Part of a small language model's weights: rotary positions.
Each number is 500 + 25 x the weight over the matrix's rms, rounded and kept within 0 to 999. Layers, rows and columns count from 0. Numbers have three digits each.

# o: layer 4 attention output (transposed), 128x128, rms 0.142, rows 123-127, columns 0-127
# v: layer 4 attention value, 128x128, rms 0.102, rows 124-127, columns 0-127
# up: layer 4 MLP up, 512x128, rms 0.151, rows 0-19, columns 0-127
# down: layer 4 MLP down (transposed), 512x128, rms 0.137, rows 0-19, columns 0-127
o123:526489499490499526486526508462506540465495469545472475511542493524507489529535523507493461476482541512509500497551497506534528512460543496522516510496528481484502501499488519499468521516527490527512399509496517496518501497508493499508502490515510514472505496476527456499494501473476449542500512495533478535479521472484485518456446490498463464512520573527505507537479503490516515491517
v124:517532505502454494524520478455495480497513540501503490473490533518507546515485470482523490501473483502507483514484544453492530492483481475487518504544502512497550506511506504483491469507457524490495513541531494440538483488504492530532541478547490532521487482511491522478499500559480494512448497508475509498486501511547538492571491514472432496507489468506470493470509519545496473466504
o124:519489455529467504516474522546539552520523471518507517484483532486523468480497490495512505526491537502527517516478491476499484474503540485503460503528486548495479484403489517516468495511555566527473472527493540478476496522510525477489504513504471532463503468508507477466478487452525510511538489490498447484501490540504527492524444478488508486547512533501511508520496505479492492493504
v125:505487490493515511471499459530504496504480523479496515502481490491487538498506507468506517526454492506477495505491507496474507500515507491507503495500490515530489475502496519493507482470471460470527482458563499474484509539512515496502492467536520499512477498515496512509499520550509472506511548550533499503460502506546505526474530484480520467548495528531479491517529496504534479499532
o125:483489462503523495525517511499503496510548526487515483504480494494544496512486432496491498505488494476492474520471483492489459509487521524493456452462511511493484500515467491491505530525473514536520486510476536480525491515483506555517508498521499506460508546533475475507484506510544479538527503491490487520490505506506515548504544487474528498502493510509507506525503542478477490479479
v126:480496564513552528488506514505470478496500530479453497518501513443481546471509529510534478486491476480525518464532561502507559511488503483568515480519492465540488462495511465483494542529513518515519525527538497528473492499511525493519490486532507507503488467483479530480501476445499495559499513460502489465488495492436540519503514508503485516515515479452531532486519479514487524480421
o126:513530493504429500472487482481532536484447457520513486490538538510530532475469447501518530489530522515470498488497554477485536458512443511502466456497510491516503530505520511474543474564515479542535514445519503506517503488505505459483504513477474486500469507467508501469493479509529481466539521495487519561515496527460501494452538522469486475497507518515483428517544480487503479483503
v127:468504477485516493506479543517523500557521480464520506488523467503519511506502483529505523475480476486545536504514473509488484536483480486501522511496479491489491478467469487476476497479496502541551514494475494524503519542483495503467488487487487474467501543502463507507525515445488515465515500481492459502456491494474465517503515479486488436491472562564497523509505479495495486495501
o127:513539492508526483530559472463510477491504506512512491527506497536513505488489501500520503489485415463528522550505505485477501484502485484494482500510523519509523480535549497528447492512449493513511479516509494521487519476502502520514489522515507497475528471490517513515515496521502475491517553502513538494506507526490495542496505490532512521462506501521547512487491530482507545496542
up0:487527438502501497513479530488528520481502509483530514479462498505493477511459459476517488458495492478446525473477497457467486500509479539511546466500466460481543486466448472422513489502465484479464519522468491488456437506436518494500496501471443478548519527513510495499473538512483514522527514464486532560522557494501478535539540501540459461471528477523514494511525528477491475506518
down0:460487461522458501525493495509548532461485512484572511445461483493526479527499435505504473557475496492507534529491571442470515552496471499510509512473506510460507486508585512463521458511496468515505479504496497502462477491501498476482544488479463454534488466509558509485436507510475544457511500531517489520502536455462528473514456548507474530472544495470485488530487490484516503521485
up1:506556456474490508471553482502536491566523476500491534475492535544507531528468464513480498499489516469565503469506524478437540468494520485506510457488453550516523487467537482504510505544533566510508522522440492479514467531502465500511488449507485478457502498464529485570496481495523532530504564489495486516540488472529474476506497477506455516519507483505498514506501490529542488475536
down1:481505521529532488483496517487450488492454512542540494492525500459516513509551503507511495478517501530482518532463540489505563476523504509487476535506501512526463462512522474489512503515468489485479516510516522478462536526472472529491535553488517496470502493479496436489487528510584468528536484484535550496521502471438506467518498527468524501466496496526490471491500514509496518517540
up2:504528525463532511495523489457482494485502457474488519506491489521506498502506502479513494487506476500521472535506475518516512480485531499508469498506524498511498534491504529472446522465511486481506525498448506485522495491501511504516476505452514523526557522550500504501485483504468500503522482517483503484522528522489518485479500478533487495498495519494513506500481504527503532498484
down2:514475530495455502498484511483518483485494490517498485519529487524526509466466534495486455495479480501486516522483504498485482516462500528528483484479496499503508514449486535484493498522517530496542502495516481515501537514496515490508506467514487481497475528545501470527502499513505531490505501511511431486451513522510495490513472502512499511472531494445467484466534500482502521495480
up3:493474485510486534517501542500472475507536491496456501496492482465485466466471496465516453516473538474515466476512478538521475440479513449518534478500531504476481504493469475468510521484525511491529497498461500462565495580493493483575463478490481508505472483470461530500469502486506529546518512464487473524486455486468506449544481524501514462460459505475498512498448488522496488474485
down3:544474538507522468505518490478501462508469493533491521515466438485507546473494485520537495462468504508499457512509535474498546514534497472516541516493487460504551476498496499474488460501484523449538494503507490494514467531534502487484524456513504483507491498527474439506531478506488545481503465500499521409495506512471520481517507490499532544550487458465508480494527475472527506532515
up4:479516517534544499490468527491484454491474480478524496525505448483484502481504426452517501522485505508512442499494506495490478468501537517459502495489502492490483516493490498493540528542463470459498492490465487504492481533459504517493499496524487501493530509498485433523493502471505526493473477504485476495499507527459519543482509535494516469497494478521496492529495486467494485495460
down4:514496489506494522468510495491529518486540449500506468478462469493490510486495507490513460511527498505485510457501497554527464512477527510479476505522465521448508474545511498465507492505492489516472459470503517475508455492444467511492521494543505477479518511507552487492495450469509480518529515534461420511488516507474483485494511528515528493497487494514448508455523477508471528492516
up5:486522486521508510506529466482472455549499494462475504462487454519527501494473514468491544486530542508497526495548505506504457450481555483478496460500489527494493477482487459523554493515503484484498520487490521518493484537533495499513545521516474497471515463503470481478482481492527500533486479496545470488429480530525517445479495488500463533508512510466504500481537546474525500499435
down5:491522529494492461482491487502468512514498496509539483517542512471518502509551512486508500542507471509477453510498475501530536530476512496470459495527466515500478520551504460452514528493468448484492484475485501524537553463507487503499548492544522483522532517498518495464451516511476532452536509496492497546537527505541461499573479473544502453478548484522515481517505499521437530464481
up6:480520478539525516480471455492499498517513474483512498471510543517515444543531507505501474540505514509522495489540488510541466518513497497533506490472464451508509486457489488475512429518499542436507458493499468554476528442512509464472487506488493475514515539438483520478467498502489521511527470489501512472445484486513485474457502490491441479497487490473427520496453507518542481497456
down6:489466474507541478453516488460494534474527528505496511511481565467540548494503526468475490552494485484496530516521501472493479477471509463452477507460548496487457469448516468496504475503495476515479502502523472524536479481509486548505462521543497526479530501512486507527542506444523556472488496460481515511508470538501490473488496486504473535492439525518531511484452436539488546485513
up7:500498499508480465544496482515517507472515471541471465509523489512476527452488464479510493534527521485483510466525470487517475485491496496460508521480515525477480507501502486508539520498489508498491489565499450473480511500514541515511491496485493526511503482503481501511468501541498482533469486492467535482509526525534499533513502507479473496521482504522524534497476511502484537491492
down7:504517505517479541556481489530473489528517536491503494512473556496528522509497492490467507523470460495507498511533511493517481509480514499503468480519533492510505482486490473492457501521514513493510510475487560518500532483512523490512496484490518535468499496526486506501510499450513523528501516494510466527515507472538493494526488515494477534524491521517461502503505509505513477464532
up8:490483524529517486510526502510524524472509476526504524475540478456516525492509510499509484466483479534463500458499495498508504457530496472457504515489537489533524510506485485481515532498490450540498488537498487504512490489485479519498496496442492459478470494503473480517512479539500521513511490500496454517473495495497495495455463526507520515488490499507485527485470503523502506498503
down8:532493480509498522469512530499515486566485484546474490508491482502525480497490463515517493541500528543499474498555513515534497547520480502508512475491533507516472468528501484485456493495511520525515488526488534503495481494495507495494499467525526487517508513480482523512498508507489468514521472535448459511489496497527489503503467469489471480491502460541514498497477522498529486500496
up9:467493528447470535536478483497508490494461507505500489482495461487517468444497498522512472491497475494502494487469532522487478467524468467519506485471480516479516545497525460517522496530496539523474526508501493513466533458470487457486509504478495457515536464520476499488560477479506495486526499491508486512494497513469470498509466482528479535478464506448490540500536487522511511478456
down9:495501523491470502492506499508509498545458481508495493483517497561506471527507501469496527500503507518471467481512509541498558492481468518476502527517473486522505498498515485499474531527491507513478452473512497469520501513536489489513519436527561488547506525496517515506517515500469471484460512494506439514495498512541476529540478540515488525490511500535489487516462500501477498466531
up10:532512509559485542470510508470498483507485545473492537523492482485505528517474483505471507493507521504479478512515497516522508566524544542507510533520499506528544525475508473503465497518526485473498525527524515504510497528510455505513488495479512471462535502509514516482495504477498474506511513468486540532522480435513496492497482499484475511487524506481445504499486522489516480498500
down10:521498515521544498496517466548502511517502499493510540456458521476481513468502514502502511501462491489486497507510478518475493536470482514540503500522515487477507490543482525530466482478466507510457498535522536517547469533491504503500494483508494473504544518514548499512498512490531482530502499527501506550522505521498466479463521478473470474498469497484509501459518539502491550499523
up11:478514461484508493528506468504485476547515459482534452504510490508509497492508518490498446544503511537490497507516485470427493480484489484492472500524529496563468482481533502509493516493453554484471503477444459471542483454457454468494512514491518534496482501452429470564507549495520521486528491490484508479488462545486469503507527471455467450501495537504451507503546541530512475495513
down11:547497466554491552488495473511542488499579473528485494510458506463482506553482491481516506504512490477516497499518533453450553422572487494551532500533459546512487487471523526498492483479509432472537477454504461504475484485486554472495478541472515500493514508463445496492460515504496498533471487496493550539472514521431549493534501463481464456512485501491486503452483527526508446496457
up12:553527486496489425485497525523497467452499483503506527499491475527489514475494489515483521458527483528521499457516526497482441515501535488501497553496500532478494527485505472541472546490562470511500509451510537499528499516492543543525492483479526510505472523497466535419495530515479530497551521515490489517547506481487565518506473496524511464526494529514497532528504477531468506500505
down12:470455501484528494477523520463544478528539477465525555511489509497481532512511497506454489507496502512491529499497472563544541490506518450467508445463523525488528448486487492484555511451487474482509495543515499481493534493491439458496490470498520519512468483478504487468488504480451488534500512443489513530445508518474501541475507476528535530504469477549499488491513501485494461528521
up13:474523486512508550454566499456489517496486518511510500474467516529496487498496467495486501466521477474492470509496473493525507453496475524533449506491458510512553494503553485538504480494472514490464524550519493517540510517473475522514515516481509479494555529471571476522486528488542547453475455519502513479494468497492506481456529469503498503539503541501461484523478470474508478500510
down13:511505472473503485522512501516475508467505529539456476529494470492500458485511478532520506462504506489530495470506507527537529510486483496467460520463495531487486455489469464479492521516492551531534554486493508535522530515497517503520505515483513552477484500488485551481522518504511509531504510475524517491460483493516502486477480470482514494448483551538457526527500481517538536534520
up14:541511513519493563541515505486504482502521511497477525460519539502461542507480460479483463544503464513499501493521500517527440477511548504516531456536428481514495446496507467471474466471531544506497498509505480532468496479537512497525465491488523501499524502536543519500525487526504473528456480509514496471491508453551516494462455485489476481503491505479457466489507477502553526490466
down14:501484450490489472513493522528491483496488495462544427522495512496530535484463540471556492435492494493491520478490544440489468501464469473496534516501563453490478521522481507493480495479540446456526529521447483521507498497497513515486540483501490567495519480497483506496518507414523529493464489500454511455502489472416504482487507438496508499525516495475523463471481477576533527529516
up15:475522515504486506493533516542499487481512507493493478504514508459477504499491512483485476476538514533534527505489517518524461490561483532515513496523466518519505486502508471501490506490524479465497472493511485476494465488517480523469496505473491481478501477493497494455486502465469494526541433482487500493464505484498517530482509501499494507467518510472513513497519473520509509507479
down15:465518518504486501484482447499507506503435507463532486494509509489531506498517507491490509527516494507498474506513523521455501508522530491478512502494463485467476457520525485508535472482481505537505516489504495515518551522453530509492539514445524499465487472544495469491453502504539479496507488496487532545505503503485519470509500487501518510498516501536567481499471520506505479515562
up16:485502444477447514533556464476462512506505449516504471500518514536489446526473477482533512509513511474527454567511482504514494517515498504475505500493513542439503495488540473471458485490516514470491496498554462436497493517497480482521443506521494493503504498535482504524541517522457507521540517516522486460504518497474522497456522481520465518450524515530501489530461526450483526453519
down16:540524511489494533506501539491497554478483491540510491514550471442532483479465489530490557494498506487492495509525498495481477499518530478493469478501510470524515531462491495504520511536486465539521469510460500516482460490525452485544505510513483484486472539475549493555498466473490464502518497509473506520521496493506463529527484490531478531512525469535524547497502526416514470565476
up17:457494508478498564491518504514481522491512510468504496500492508515524501506505502459467483493500466473461484501500498502533508506522518494517529479476463505510499467496513507477483515492497474486522474498499479510513506460485505482534489532499479498496480511504452514506470530479497496503481505494533487497502511479518520488523476487523503514506505503488494502529507541523479481491534
down17:581528494456492520503530475505464507518505492509485503530513490500478485485473528539486496472548499530521481481498528507529527479493535487494491503510522518509476507528484520501515496502519545523479504509504517518507522508490499513464494480546500495495536487463501495489491463538478493511469465494524486483500526534517498498492529501496530498473496507512487475443454454462529477493512
up18:509500510507483534508536507492509538471516560521528493539526533493485511493481525448542491498468497516510496467497484528516511520490483464469468468550497520487479462486525457505489482522495486519472488480455522511493500516475482509437513539498480495490509513477490484486484484534475519507499521512497516510487499482526483484468489530522494504472481535515492509456463481503471512478470
down18:507512487512521508483489486444553489485517548459484470478482475568488496488510521525490485482518500489543506504506465507510504522506506472474478508480502520490515483499499494493504477486486478479504524509530482520467448437499484496496484510502541538494465478506459487510539473488508474489504504475525505482482480484550525512496499515538490492506498543516549499457505493475530544522512
up19:537515553464507499482475494508481457488512509492482506507525471492499483471485544492518526481485521516489480503500491480480477489500477491505500523501500478471503503499533494517497509513499515480533534521496461473512519527505503492479519479497478489504521487518520487495525494492504496523477498531503518477521508534529517484517463505501525508522484486483507499510490508507497503498478
down19:483485510505488521487505497518517503513509507490481528510519531476472514486480507521498469506488497510515530514527487494510509510472487463522525470502484530464511508494477517472470501497496478503458470489492486479502526492465493478454486493487469533493517479517490508496517529498488486475516513511545532497523509506508539507520525533519492500494526532501505490531495518528519495491518